python train.py --n_kv_head=4 --norm="rmsnorm" --tie_embeddings=false --init_std_down=0.0191 --weight_decay=0.0 --train_tokens=504600000
Each number is 128 + 24 x the weight over the matrix's rms, rounded and kept within 0 to 255. Layers, rows and columns count from 0.

# layer 5 attention query, 512x256, rms 0.188, rows 137-191,201-255, columns 64-95
[[134 134  86  88 135 125 125 103 151 145  88 138 139 153  81 118 135 168 106 123 182  98 143 124 153 153  90 146 123 132 154 157]
 [ 96 128 146 100 109 114 136  88 114 148 123 129 156 113 165 162 123 180 135 113 137 110 159 105 106 137 122 138 105 136 152 171]
 [160 149 131 143 147  78 121 140 148 158 150 130 125 133 130 126 112 136  91 115 155 167 109 142 149 128 119 112 107 101 163 145]
 [121 133 145 112  87 115 140 137 158 112 132 181 145 111  94 158 134 122 128 108  79  88 143 102 100 100 111  95 158 113 133 110]
 [151 132 154 113 111 123  79 137 110 151 121  97 167 147 116 161 114 140 131 113 115 167 159 141  91 108 135 147 133 149 122 145]
 [144 152 102 130 159  92 148 101 112 185 125 181 146 175 180 107  94 106 142 137 132 109 130 117 151 110 132 153 153 140 135  91]
 [119 141 148 128 109 107  75 166 108 146 115 157 152 135 120 151 126 123 158 102 110 114  91 151 109 123 148 166 121 142 125 136]
 [102  92 157 129 146 130  84  85 120 119  93 147 147 138 148 154 125 121 128 114 161 142 156 115  99 129 135 111 163 130 115 149]
 [136 126 134 123 133 104 139 115  87 123 139 117 125 113 139 116 141 159 136 122 135  84 174 166 117  90 107 140 106 150 136 120]
 [ 94 183 124 150 114 124 138 136 142 157 109 134 128 115 119  78  98 149 132 107 102 110 105 105  95 152  85 116 137 139 108 128]
 [151 102 124 160  81 133 153 133 134 142 205 124 166 141 143 102 122 147 135 118 153  90 102 146 112 112 129 113 127 118 143 138]
 [135 110 107 148  80 135 115 101 126 139 137 126 131 102  85 143 100 140 111 134 117 125 102 150 127  83 119  66 100  95 126 160]
 [ 89  86 118 139 131 131 118 114 101 136 140 176 125 157 129 145 162 121 152 191 162 124  82 127  71 138 129 148 137 107 158 128]
 [126 142 112 107 129 147 128 129 120 129 135 132 139 114 132 140 126 109 110 206 130 145  93 152 117 152 134 154 127 160 151 118]
 [147 150  70 175 141 139 159 152 169 115 141 136  93 142 106  90 138 105 114 123 129 161 128 121 127 134 170 121 118 151 147 142]
 [141 132  96 154 139 125 113 150 105 131 102 138 137 150 159  98 128  79  97 116 137  83 145 144 142 118  91 164 131 155 134 129]
 [143 130 121 163 142 114 103 134 107 111 154  96 131  78 130 120 133 122 112  95 134 131 177 123 110 142 151 144 168 143 140 133]
 [125 113 140 148 113 110 154 110 121 132 146 158 127 126 137 143 106 120 123 162 149 116 105 127 132 112 103 133 124 170 147 151]
 [146 143 142 106 149 116 151 127 114  99 130 145 132 124 121 100 135 123 168 144 127 102 113  94 120 180 152  73 135 150 129 114]
 [157 149  92 149 136 127 120 133  89  98 124 107 124 123 119 132  88 124 146  81 124 105 124 122 146 119 156  89 143 126 141 113]
 [148 144 108 139 147 163 117 127 148 138 120 169 118  88 134 151 161 103 138 137  96 167 105 121 108  93 129 121  83 123 138 111]
 [128 114 147 125 131 125 146 122 141 149 134 147 125 113 125 103 153 142 147 104 140  99 105 114 145  88 154 139 116 148 106 131]
 [131 123  93 151 172 153 140 171 107 143 122 113 126 156 166 107 108 125 122  96 131  72 138 106 164 119 154 114 188  93  61 102]
 [128 120  83  81 136 145 110 144 156 120 114 105 170 123 121 130 127 125  96 106 139 127 105 143 182  95 133 135 118 131 125 123]
 [129 131 105 161 136  38  93 135 173 119 127 121 106 184  85 105 175 142 118 146 107  93 108 129 172  87 127 129 145 111 105 138]
 [126 170 101 110 142 121 111 107 121 171 138 145  97 166 134 191 123 113 150 122 155  99 128 138 149 113 157 125 100 160 105 107]
 [141 114 123  86 139 119 130 126 122 141  96 133 127 104 141 109 146 140 143 119 129 146 126 136 118 119 138 162 113 152 105 142]
 [147 167 137 113 154 110 140  84 159 141 119 128 168 131 153 109 133 111 119 117 123  90 109 131 129 122 163 169 120 147 151 130]
 [135 134 102 132  89 126  69 125 110 116 145 147 191 131 150 167 135  90 129 132 150 132 145  97 111 115 135 112 114 111 181 174]
 [148 135 121 135 147 125  99 126 152 150  91  91 128 144  75 121 111 126 148 127 136 146 114 114 133 100 131 120  79 102 165 137]
 [144 113 102  91 198  90  97 128 139 131 120 119 123 103 134 105 120 118 164 120 148 109 129 151 178  76 142  81 173 143 110 158]
 [120 105  92 135 117 115 136 146 145 131 160 125 115 145 100 139 117 118  75 155  65 134 121 137 119 106 139 101 169  88 131  64]
 [101 112 127 150 108 124 114 114 112 150 139 148 189  96 152 142 169 166 141  83 142 167 112 100 134 179 129 155 157 114 105 167]
 [ 94 147  75 128 137 110 155 120 126 137 157 115 129 183 118 121 134 123 117 133  68 130 153 165 145 127 137 104 100 106 115  56]
 [106  89 127 113 109 192 139  99 162 141 113 106 166 134  80 145 143 101 113 152  97 121  84 135  99 113 158 153 111 120 141 114]
 [126 148 118 114 134 165 130 118 133 143 187 122 116 140 117 125 110 119 115 117 156 142 164 137 138 116 127 130 109 160 136 134]
 [116  79 106 133 118 127  98 118  88 178 132 124 121  92  94 154 132 120 148 118 115 125 138  80 163 136 147 158 154 163 165 110]
 [114 100 165  88 141  97 107  88 145 126 129 140  73 131 115 110 114 160 170 139 117 119 139  89 131 118 111 106 126 128  67 130]
 [ 95 132 110 135 169  88 105 164 126 133 154 125 118 108 170 140 159 157 137 145 117 103 145 104 140  92  78  90 134 130 110 147]
 [136 141 172 123 111 123 130 125 112 122 110 102 120 108 156 144 151 130 133 107  82 112 153 118 124 117 139 160 130 104 131  85]
 [119 118 104 152 132 129 158 127 161  65 172 102 158 146 106 125 135 126 139 130 161  97 109  78 117 139 143 140 122 126 115 115]
 [108 151 158 176 137 113  94 144 129 100 159 170 145 139 117  99 121 109 136 147 192 162 174 112 120 147 140 137 111 126 142 136]
 [140  53 147 174 105 137 159 137 175 120 131 135 125 133 111  74 115 114 156 127 124 116 148 126 139 141 136 151 163  97  80 204]
 [101  89 141 154 156 111 182 137 172 132 101 126 136 103 143 114 110 140 120 143 107 123 174 149 113 149 154 146 151 137 105 109]
 [109 138 142  80 115 126  88 144 121 132 138 111 110 127 129 102 113 143 136 143 105 117  95 189  97 180 131 114 123  73 109 158]
 [ 63 142 157 103 161  99 122 105 113 118 166 118 197 182 135 149 127 131 104 129 167 131 154 100  98 117  87 135 160 114 139 135]
 [161  87 113 104 159 155 119 153  99 146 159 163 121  83 151 132 127 144 133 114 102 152 118 178 117 127 108 158 137  97 135 149]
 [110 131 170 115 159 135 105 147 136 129 102  89  75 151 121 155 143 154 126 141 157 124 132 143 140  94 110 147 169 193 111 159]
 [113 110 144 134 126 139 107 133  78 181 108 130 117  80 156 104 156 137 126 135 176 148 128  96 119 115 133 125 104 169 135  90]
 [ 81 157 153 159 117 181 165 175 140 122 112 143  87 116 130 106 166 140 188 162 121 202 165 171 131 128  99 144 141 149 140 115]
 [108  86 120 133 109 125 160 113 149 128 143 120 180 143 126 156 152 132 136  88 138 116 157 108  87  94  82 123 132 149  99 159]
 [120 115 105 137 118  96 128 123 125 154 158 116 177 149 119 137 157 135 126 109 104 144 134 114 157 122 125 121 113 104 164 103]
 [112 119 108 155 151 130 104 113 144 120 142  92 146 162 186 132 109  99 129 161 145 144 145 141 126 213 120 160 112 151 112 154]
 [130 183 133 133 121 134  80 165 166 115 173 137 117 133 198  86 119  75  79 122 108 125 102 109  66 123 108  77 182 161 133 146]
 [102 114  94  95 117 124  95 112 123 122 130 155 150 158  87  90 156 110 151 150 117 128 137 100 129 129 157 141 124 115 140 160]
 [131 133 118 146 142 112 139 102 127  89 103 143 148  93 169 143 118 118 139 106 111 103  87 155 108 123  86 132 153 145 135 118]
 [135 110 145 121 157 105 124 119 108 135 136 143 127 120 128 134 139 137 132 159 163  99 123 130 106 150 138 137 119 179 154 142]
 [114 111 147 151 161 154 118 126 107  90 129 103 152 123  87 143 120 109 131  85 126  88 116 140 132 102 119  93 114 109 113 131]
 [161 125 127 145 121 115 137 111 130 151 117  99 125  98 152 138 114 138 123 101 134 125 118 113 129 130  96 103 173 165 127 152]
 [120 110 154  99 131 128 125 133  95 107 167 113 151 155  75 123 135 116 111 108 106 138 132 108  96 111 172 125 133 105  98 138]
 [148 158 141 139 135 100 165 128 141 143 122 141  93 105 129  96 128 126 147 136 131 146  96 131 132 140  83 133 114 151 120 131]
 [111 115 113 141 119 132 142 108 121 113 108 106 153 125 126 141 125 123 114 117 104 142 130 146 124  81  84 148 138 127 101 151]
 [113 134 137 111 145  99 131 156 109 136 122 128 102 125 116 114  92 167 147 155 102 178 121 118  79  92 123 128 136 148  86  92]
 [150 169 148 131 126 109 130  88 119 112 115 157 122 113 101 104 110 118 124 156 117 114 135 121 130 119  56 118 127 110 138 148]
 [162 151 117 133 143 142 116 130 137 148 134 110 129  89 143 133 137 124 136 122 138 153 107 129 122 140 147 123 134 184 150 127]
 [125 133 130 155 148 124 125 127 118 138 128 126 133 144 105 147 140 150 138 124 144 110 124 141  94 102 126 161 150 110 118 125]
 [125 122 110 128 133 153 140 133 127 144 112 141 154 116 120 146 146 110 137 134 147 123 109 138 146 120 120 108 121 150 133 142]
 [127 126 147 130 112 149 120 104 135 143 118 138 168  86 131 135 122 122 186 159 171 133 149  95 111 101  83 106 121 149 133 127]
 [ 93 140 150 103 139 113 131 148 151 169 126 167 129 158 178 133 153 137 103 159 131 110 122 133  84 115 153 106 129 138 131 132]
 [194 146 148 136 168 151 141 113 148 126 174 150 137 117 164 143 130 124 106  91 115 141 132 125 108 140 122 128 133 158 115 145]
 [146 104  98 132 124 120 114 123 161 146 107  80 147 142 126 130 117 137 151 151 146  74 118 172 121 118 105 113 141 129 150 119]
 [135 145  96 135 109 106 128 159 122  96 101 102 144 109 114 136 118 118 121 117 152 133 161 150 141  73 126 145 132  82 161 128]
 [137 100 127 164 126  93 122 120 137 139 130 131 159 101 140 118 109 115 130 153 112 161 139 144  83 124 102  91 151 118 136 154]
 [103 164 154 123 115 153 159 113 110  68 150 167 141 115 132 140 130 119 141 159 147 111  86 125 132 102 155 102 112 140  76 146]
 [ 73 108 127  86 162 147 134 163 129 111  87 169 113 128 132  65 132 182 139 152 150  84 119  98 131 110 123 118 119 119 147 122]
 [121  86 109 116 144 157 138  96 134 146 113 113 135 139 119 101 148 151 151 121 113  90 154  91 139  88  78 134  91 152 157 124]
 [114 130 127 115 121 131 111 113 139 160 134 115 132  88 117 108 120 162 102 107 125 131  73 171 113 117 127 130 117 127 133 110]
 [158 115 123 104 137  95 170 116 123 165 141 156 130 145 178  98  67 166 164 116 129 109 146 164 130 158  92 120 119 129 106 126]
 [110 160 145 153 100 130 108 127 148 126  99 141 146 138 131 115 129 150 105 106 106 146 125 156 112 117 127 163 124  99 130 137]
 [164 117  93 157 211 117 110  96  93  93 147 177  78 108 115 117 191 118 129 115 140 113 131 163 100 156 145 105 134 111 131 190]
 [102 121 131  95 146 103 119 127 148 202 159  87 168 111 138 123  75 120 123 127 133 184 113 113 107 114 129 115 124 161 124 137]
 [129 175 119  95 146 110 108 157 138  91 131 146 129 150 123 102 166 134 122 109 139  98 142 171 123 128 115 114 125 127  91 156]
 [103 147 129 144 142 121 136 113 137 145 104 141 114 116  90  91 163 131 169 158 141  93  89  82 102 161 135 148 107 163 131 147]
 [112 153 127 103 135 125 146 141 134 108 126  93 111  94 149 138 148 116 153 142 130 148 144 154 134 140 134 157 141  87 130  87]
 [ 84 117 104 122 122 120  73 163 111 138 101 122 109 105 137 101 119 102 117 174 137 131 162 159 107 177 151 111 160 136 149  97]
 [141 110 134 140 138 107 135 128 151 143 105 122  98 129 130 105 141 158  94 104 102 128 115 158 154 115 116 138 136 192 109 122]
 [104  97 145  90  88 138 130 146 154 139 165 127 115 141 177 151 137 148  91 111  99  97 114 152 120 131 103 126 152 118 100  65]
 [116 134 128 119 145 125 132 139 144 131 101 224 168 129 125 132 114 129 136 119 162 127 145 107 150 143 124 130 117 127 104 141]
 [139 169 145 102  98 135 151 132  94 128 127 117 160 119 105 136 123  99 121 153 124 149 110 138 120 139 114 135 145 104 137  94]
 [ 71 137 143  83 155 182  89 139  94 162 138 106 116 112 115 140 112 158 143 134  98 117  99  68 113 136 141  88 158 119 157 149]
 [129 116 140 125 133 109 137 129  93 142 138 149 111 128 137 136 176 113 162 115 113 125 143 157 139 101 156 142 138 137 120 117]
 [ 88 157 122 160 132 152 120 120 155 128 134 114 125  88 171 164 135 138 101 144  97 153 100 116 117 130 131 169 128 105  96 154]
 [118 103 115 109 106  99 125 144 136 139 164 136 171 123 139 156 156 164 107 136 120 155 140  94 140 146 126 148 151 131 114 130]
 [101 151 116  89 130 128  79 125 159 163 137 104 160 147 115 153 139 156 111 120 101 169 143 122 120  93 109 138 118 164 137 145]
 [109  91 158 128 156 158 126 141  59 116 143 125 135 109 136 117 126 119 111 106 147 108 149 151  78 130 148 151 108 133 130 128]
 [ 82 121 116  96 114 103 103 146 120 165 121 126 117 102 105 157 118 117 142 142 148 139 126 177 127 101 168 116 112 105 124 109]
 [114 115 154 143 128 130 140 127 109 126 132 137 128 101 135 120  90 116 128 134 132 108 131 153 111 103 106 158 142 116 128 155]
 [144 158 142 101 116  80 118 137 112 101 136 150 114 125 143 138 125 106 107 109 141 156 131 121 105 139 154 131 137 130 117 133]
 [145 153 174 119 114 131 164 168 191 121 119 122 108 103 135 182 116 105 144 144 121 113 110 120 129 121 159  86 100 121 112 126]
 [150  98 172 133  96 106 114 110 126 123 180 129  90 168 126 128 139 157 114 151 114  86  80 172  97 147 100 128 135  96 119 136]
 [130 110 148 109 133  71 148 110 154 110 165 148 133 138 112 148 112 109 112 148 145 153 103 112 125 142 185  86 129 103 155 131]
 [131 174 109 159 104 116  95 166 113 126 159 131 119  82 143 114  93 133  97 149 114 104 107 104 139 117 134 143 141 138 150 143]
 [138 118 153 132 153 130  89 139 134 153 163 133 116 111 123 136 133 115 114 113 173 145 134  96  84 162 129 157 125 134 188 138]
 [156 100 151 117 132 102 179 104 148 185 106 111 139 134 119 149  86 150 121 114 117 155 142 154 107 137 142  91 145 146 165  96]
 [151  82 121 135 145 145 115 117  98 113 107 138 162 117 114  90 116 148 107 103 130 137 125 129 129 137 127 105 146 127 140 150]
 [102 103 119 110 143 171 131 137 180 107  88  97 161 142 127 140 135 131 127 123  85 119 146 127 114 144 144 122 148 130 139 150]
 [ 94  88  95 112  89  98 149  68 135  97 128  83 159 131 156 144 114 111 128 111 150 128 134 135 150 120 107 105  93 128 135 108]
 [155 124 127 129 110 147 152 116 101 122 146 143 129 105 143 140 117 129 123  86 120 121 134 100 131 145 127 145 149 162 156 142]
 [109 143  93 136 124 136 145 131 110 160 151 161 158 141 157 136  78 150 159 117 124 103 135 163 162 133 137 149 123 150 118 122]
 [ 97 135 151 121 107 130 145 179  83 119 153 146 112 162 128 129 140 115 111  92 166 162 150 124 118 176 141 135 161 134 128  94]]
# layer 5 attention key, 256x256, rms 0.193, rows 73-127, columns 64-95
[[148 119 144 149 122 143 153 132 124 131 121 133 141 138 113 122 168 120 134 115 137 121 121 132 146 120 139 137 107 134 129 142]
 [136 119 122 108 129 109 120 101 135 134 130 100 168 120 114 126 107 163 131 149 146 180 157 104 135 139 101 149 130 107 153 126]
 [128 125 134 143 138 109  96 125 130  98 116  96 111 130 146 146 117 167  93  98 118 133 140 152 130 105 107 116 124 120 128 102]
 [103 126 128 159 145 135 125 122 160 133 135 110 115 136  87 119 100 145 155  86 131 149 112 123 162 127 111  94 143 173 145 116]
 [120 125 133 149 100 148 147 151 107 150  95 117 150 114 117 151  91 138 166 129 127 157 100 121 125 135 111 100  96 138 132 124]
 [128 142 125 109 142 132 163 137 115 103 171 141 144 113 160 115 175 121 125 163 124 138  94 129 133 106 135 143 133 157 133 113]
 [111 105 142 137  99 114 133  99 144 119 116 130 153 154 133 133 115 134 136 143 101 131 141 145 115 127 114 140 147 125 115 125]
 [152 145 111 101 133 120 155 119 116 169  99  88  93 133 106 140 108 152 147 145 103 131 162 105 123 128 125 120 152 130 128 115]
 [111 135 110 137 141 130 191 124 135 172 172 155 131 130 101 109 145 149 140 118 139 109 114 159 145 143  91 113 143 131 132 147]
 [127 143 125 102 152 114 122 146 127 124 151 143 158 153 147 145 138 157 133 156 138 136 124 133 135 140 137 132 123 115 111 124]
 [164 130 101 161 128 127 142  84  88 120 153 102 135 150 162  84 137 143 150  96 160 133  99 139 114  88 133 107 113 155 120 129]
 [130 177 108 119 129  99 150 148 139 163 112 164 139 120 140 136 141 155  63 105 150 117 150 127 114 126 127 136 104 120 117 156]
 [154 151 138 145 109 130 123 112 118  92 172 147 172 154 132 134 132 164 143 128  99 133 122 133 147 117 107 127 128 132 119 135]
 [ 89 146 132  84 115  98 109 138 145 130 115 142  92 136 132 125 140 142 138 152 109 142 159 142 139 121 126 137 121 160 158 140]
 [118 121 123 117 143 136 121 162 135 138 129 160 121 106 140 126 150 140 108 116  83 147 101  71 128 100 125 142 131 131 134 125]
 [117 119 124 133 165 112 136 136 115 139 145 137 135 125 116 102 110 129 162 157  99  90 122 168 107 140 123 133 138 150 139 132]
 [128 123 117 150 111 168 116 127 104 105 145 111 132 159 127 130  70 117 123 149  97 137 162 130 104  92 132  94 134 136 113 122]
 [ 95 110 123 117 174 122 125  92 167 168 119 136 131 114 140 136 109 147 136 133 122 122 139  85 149 104 145 146 154 136 161 153]
 [133  95 112 112 147 104 144 103 119 134 129 158 104 142 160 110 130 134 109 132 122  77 139 172 100 134 142 123 112 127 126 121]
 [119 125  95 121 169 112 160 100 114 136 137 175 153 149 114 102 138 113 166 149 113 121 136 136  94 112 137 102 153 160 190 148]
 [112 143 133 168 131 146 127  90 112 117 132 126 172 138 117 124  98 118 129 112 169 127 145 125 120 104 115 142 121 139 124 148]
 [104 140 171  85 103 169 119  90 112 138  94 111 122 152 109 134 147 164 115 128 116 112  75 120 138 119 153 177 136 126 106 152]
 [138 117 143 111 102 127 144 112 139 117 155 166 108 156  86 136 110 139 132 111 156 164 128 135 162 112  84 123 110 141 135 146]
 [167 122 128 119  81 161 127 121 142 109 125 160 111 109 148 136 149 123 116  85 144 131 131 140 118  92  96 147 138 124 124 113]
 [ 92 118 124 119 171 115 103 127 138 135 150 101  96 131 129 120 131 130 122 125 113 109 113 195 102 138 137  99  87 124 101 132]
 [112 149 154 132 149 124 121 127 136 175 133 114 125 123 130 108 135 134 138 159  90 125 131 122 122 119 100 165 130 145  87  96]
 [134 140 111  91 136 143 152 147 108 125 137 132 123 115 131 115 140 156 116 108  63  72 113  99 149 126 129 117 116 115 116 135]
 [115 111 147 112 169 134 137 115 115 118 112 133 162 153 100 106 130 138 124 111 137  91 109 177 119 136 117 146 170 104 148 119]
 [113 197 158  78 133  70 153 153 122 126 112 138 135 135 151 115 103 127 138 134 140 117 146 167 137 132 135  91 115 107 154 104]
 [178 107  98 117 130 170 107 150 175 136 117 151 130 148 115 125 143 116 128 137 163 124 124 148 121  86 118 168  94 100 116  99]
 [120 132 154  88 160 119  86  90 123 111 139 137 113 127 127 131 159 126 104 151 127 139  94 157 158 124 123 118 119  92 126 122]
 [114 102 147 115 110 134 154 134 160 124 120 157 149 126 199 125  94 154 131 152 115 136 121 147 114 127  94 146 148 114 118  95]
 [129 119 140 160 135 138 100 121  89 158 101 127 144 116 147 148 103 125 151 168 130 120 173 140 100 108 144 115 124 130  87 107]
 [148 105  93 119 143 137 134 139 135 127 157 158 164 121 169 134 136 145 124 146 138 152 134  90 168  95 133 142 127 114  89 128]
 [ 63 131 137 127 107 163  98 152 138 116 134  90  71 127 112 188  80 144 128 141 185 114 129 166 112 144 122 141 122 101 126 131]
 [126 128 118 108 149 153 129 160  97 170  95 116  90 104  99 113 152 143 119 127 120  59 157 129 112 120 147 150 125 132 128 106]
 [136 150 138 157 128 115  63 114 124 145 135 145 138 105 105 172  74 103 122 101 119 141 156 203  91 134 163 170 121 160 139 147]
 [105 130 113 119  99 131 101 140 113 162 113  84 106  95  85 159 109 124 115 121 113  88  90 133 110 145 118  88 158 160 157 136]
 [ 86 141 146 110 136  87 119 148 177 143 119 106 117 100 135 151 129 170 124 148 122 121 130 124 115  88 103  97 123 157 120 127]
 [110  72 135 133 100 112 166 160  92 128 171  97 119 116 119 116 161 125 144 145 131 129  99 105  79 135 149 128 130 110 160 109]
 [ 89 121 177 124 132 163 131 143 101 161 132 113 127 100 142 139 121 139 110 147 100  97 123 138  95 150 143 161 156 112 136 124]
 [151 119 133 108 103 140 147 129 116 141 147 133 115  84 163 110 131 132 125 135 154 115 178 133 109 130 163 122 138 122 147 174]
 [133  98 110 133 126 145 129 142 143 113 104 169 135 122 161 123 138 122 163 119 138 152 101 157 111 113 155 134 149 107 120 131]
 [104  95 106 113 124 146 118 117 182 142 131  98 113 137 102 104 100 137 122 134 134 125 103  98 112 111 117 127 162 136 120 112]
 [138  98 123 135 149 123 130 109 102 146 107  89 103 147 115 137 116 102 182 142 173 124 126 152 161 129 140 122 147  98  80 148]
 [148  96 141 171 106 120 128 125  93 138 105 149 147 131 135 149 139 118 137 138 122 103 114  81  91 117 135 107 135 125 105 149]
 [126 162 107 111 141 122 141 109 120 101 122 109 102 124 103 154 161 160 115 167 113 138 103  99 142 151 148 131 141 121 128 196]
 [ 98 118 101 126 148 137  78 170 127 131 120  97 104  96 132 184 113 139  91 120 139 104  92 146 120 124 140 137 134 147 157 129]
 [155 115 154 110 127 122 146 141 158 126 108 123 116 104 143 134 123 158 113 133 110 126 155 133  96 131 120 101 122 158 141 113]
 [ 88 130 130 178 134 130 132 104 126  99 151 116 135 178 125 103 119 144 103 129 152  67 140 132 143 152 140 102 122 130 104 119]
 [124 146 180 136 164 150 130 114 151 146 114  64 160 167 110 132  90 104 138 163  89 140 124 134 151 124 129 130 127 138 145 131]
 [ 76 116 152 107 140 111 127  92 138 140 143 132 109 172 163 134 177 155 157 150 184 157 146 150 157 119 169  92 106 127 104 146]
 [115 140  93 116 109 132 162 154 124 161 142 111 127 110 178 140 110 152  89 134 130  91 150 109 155 153 154 123 164 152 166 122]
 [115 127  88 120 126 133 128 102 122 150 104 180  90 131 154 137 170 124 113 128 141 120  86  72 101 124 137  76 182 153  79 114]
 [140 135 143 162 116 162 103 167 117 110 111  85 107 117 130 141 112 134 129 108 164 130 141  86 184 108 119 172 153 134 129 106]]
# layer 5 attention value, 256x256, rms 0.153, rows 64-75, columns 64-95
[[157 146 136 129 128 149  93 125 127 122  84 107 152 157 123 134 131 116 154 119 157 133 155 156 125 126 138 134 132 105 140 108]
 [131 116 139 174 134 128 162 182 157 151 122 170 157 131 113  91 175 100 163 121 119 138 133 133 113 110 159 107 168 176 133 129]
 [176 152 105 156 141 123 123 163 124 107 129 155 151 120 148 139 135 109  87 149 134 116  97 135  97 131 149 172 148 129 149 115]
 [133 125 156 120 115  98 150 178  91 138 140 157 101 144 109 118  95 150 124 115  99 108 128 146 130  77 133 116 108 106 134 144]
 [ 98 167 123 123 143 157 125 140 162 114 134  99 167  92 136 108 123 147 112 104 162 152 157 129 101 116 121 122 127 143  95 133]
 [119  89 102 128 115  79 108 135 184 111 152 154 113 110 105 135 137 144  85 148 133 142 136 137 123 104 161 118 162 120 114 147]
 [180 154 174 118 142 158 135 153 179 144 107 141 118 136 124 122 137 144 148 126 117 116 120 128 137 123 142 101 118 139 132 131]
 [141 143 127  96  84  97 129 127 142 155 148 129 123 124 141 113 143 120 142 157 125 129 155  97 164 174 163 136 106 132 187 116]
 [134 146  97 120 205 144 105 119 106 114  96 124  94 105  81 108 149 113 124 146  75 129  95 167 136  90 148  99 117 126 124 141]
 [128 131 153  97 114 120  82 112 124 116 182 122 134 129 126 181 119 131  99 106 176 142 102 154 132  93 133 139 101 131 152 170]
 [122 115 148 137 132 102 119  83 123  93 102 105 132 140 130  85 137 168 107 160 143 118 136 137 141 144 144 120 106 133 114 146]
 [166 131 154 102  97 134 152 151 127 148 116  90 108 132 133  91 194 144 121 123 102  90 122 114 143 149 156 118 119 126 154 145]]
# layer 5 attention output (transposed), 512x256, rms 0.157, rows 128-139,192-202, columns 64-95
[[111 137 166 159 143 119  88  92 132 122 103 122 151 123 118 134 116 105  77 122 159 121  88 110 138 131 135 125 148 126 142 121]
 [138 105 120 110 131 150 126 139 157 138 157 133 149  44 157 149 139 153 143 132 103 114 134 145 114 132 114 118 143 114 143 159]
 [ 92 126 108 143 131 152 114 127 115 132 108 134 132 123 127  93 131 117 124 104 129 135 100 108 152 101 154 115 151  94 130 143]
 [ 95 136 111 181 133 134  92 128 101 161 133 137 151 136  94 118 162 139 128 174 101 157 134 139 130 122 150 168 140 120  80 113]
 [ 95 148 117 120  88 145 115 138 110  99 120  97 116 126 163 105 116 125 116 171 107 109 164  86 101 160 129 113 128 165 113 108]
 [103 126 140 129  81 108 143 185 126 112 118 132 137 164 135 109 133 117 121 120 138 121 132 161 178  74 121 131 153 135  91 147]
 [144 110 118 118 107 135 144 145  91  73 142 114 140 118 125 134 151 173 125 136 125 142 159 133 142 122 112 120 138 123 148 167]
 [144 120 142 144 106 174 158 136 124 143  99 121 162  68 106 131  89 139 135 119 144 133 160 130  71 134 162 130 112  73 161 142]
 [150 103 129 102  54 122 129 139 119 137 102  97 139 126 136 121  89 185 148 130 158 146 130  93 135 125 143 165 140 109 136 114]
 [147 106 119 129 121 124 156 126 128 141 131 158 142  70 162 108 186 121 135  98 108 133 142 178 117 135 107 127 130 135 115 110]
 [136 156 109 118 139  86 166 147 147 150  87 104 170 170 110 152 147 111 117 120 154 137 164 115 146 168 105 127 133 122 170 108]
 [ 74  85 126 176 114 107 120  83 145 106 123 123 151 108 114 131 140 152 102  74 147  85 105 103 131 154  84 174 114 111 114 158]
 [133 149 132  53 139 135 154 179 138 126 169 149  97  91 128 100  82 138 132 138 108 114 138 140 132 134 122 114 145 109 128 161]
 [115 154 148  95 115 146 116  91  88 104 124 113 113 137 100 125 118  98 104 166 133 169 136 146 145 112 157 103 113 108 113  94]
 [137 102 145 116 113 111 157 133 157 135 150 115 132 139 186 146 142 144 146 124 122  99 120 140 118 148 106 137 119 135 102 131]
 [154 118 129 121 131 181 134 128 122 101  96 110 126 135 130 128 143 146 113  96 177 155 144 138 121 167  84  97 117 132 126 133]
 [174  64 127 138 126 127 114  97 124 154 119 146 104 139 141 154 182 126 114 100 115 145  94 129 129 105 127 130 156  93 143 131]
 [143 101 127 141 150 117 115  85 131 145 103 104 111 111 142 113 110 171 112 122 106  99 106 146  89 160 104 100 100 131 145  88]
 [ 97 146 112 146 130 130 117 125 129 177 138 117 107 153 142 126 119  96  83 112 119 132 131 152 113 140 131 107 121 122 135 105]
 [ 87 121 113 168 160  86  85 105 131 150 142 122 109 160 119 112 112 136 119  95 113 124  89  92 141 138 109 115 162 167 102 138]
 [119 124 141 122 122 120 165 133 126 117 169 130 120 130 143 150 165 122 115 111 134 121 139 155 104 167 100 129 132 125 112 124]
 [130 130  83 167 126 144 146 140 171 149 155 150 160 145 101 129  92 135 155 118 134 139 133  99 107 116 146 138 144 134 168 143]
 [173 126 145 141 159  98 114 116 124 113 138 144  73 116 137 128 155 131 119 114 120 158 122 111 107  96 124 144 134 148 139 125]]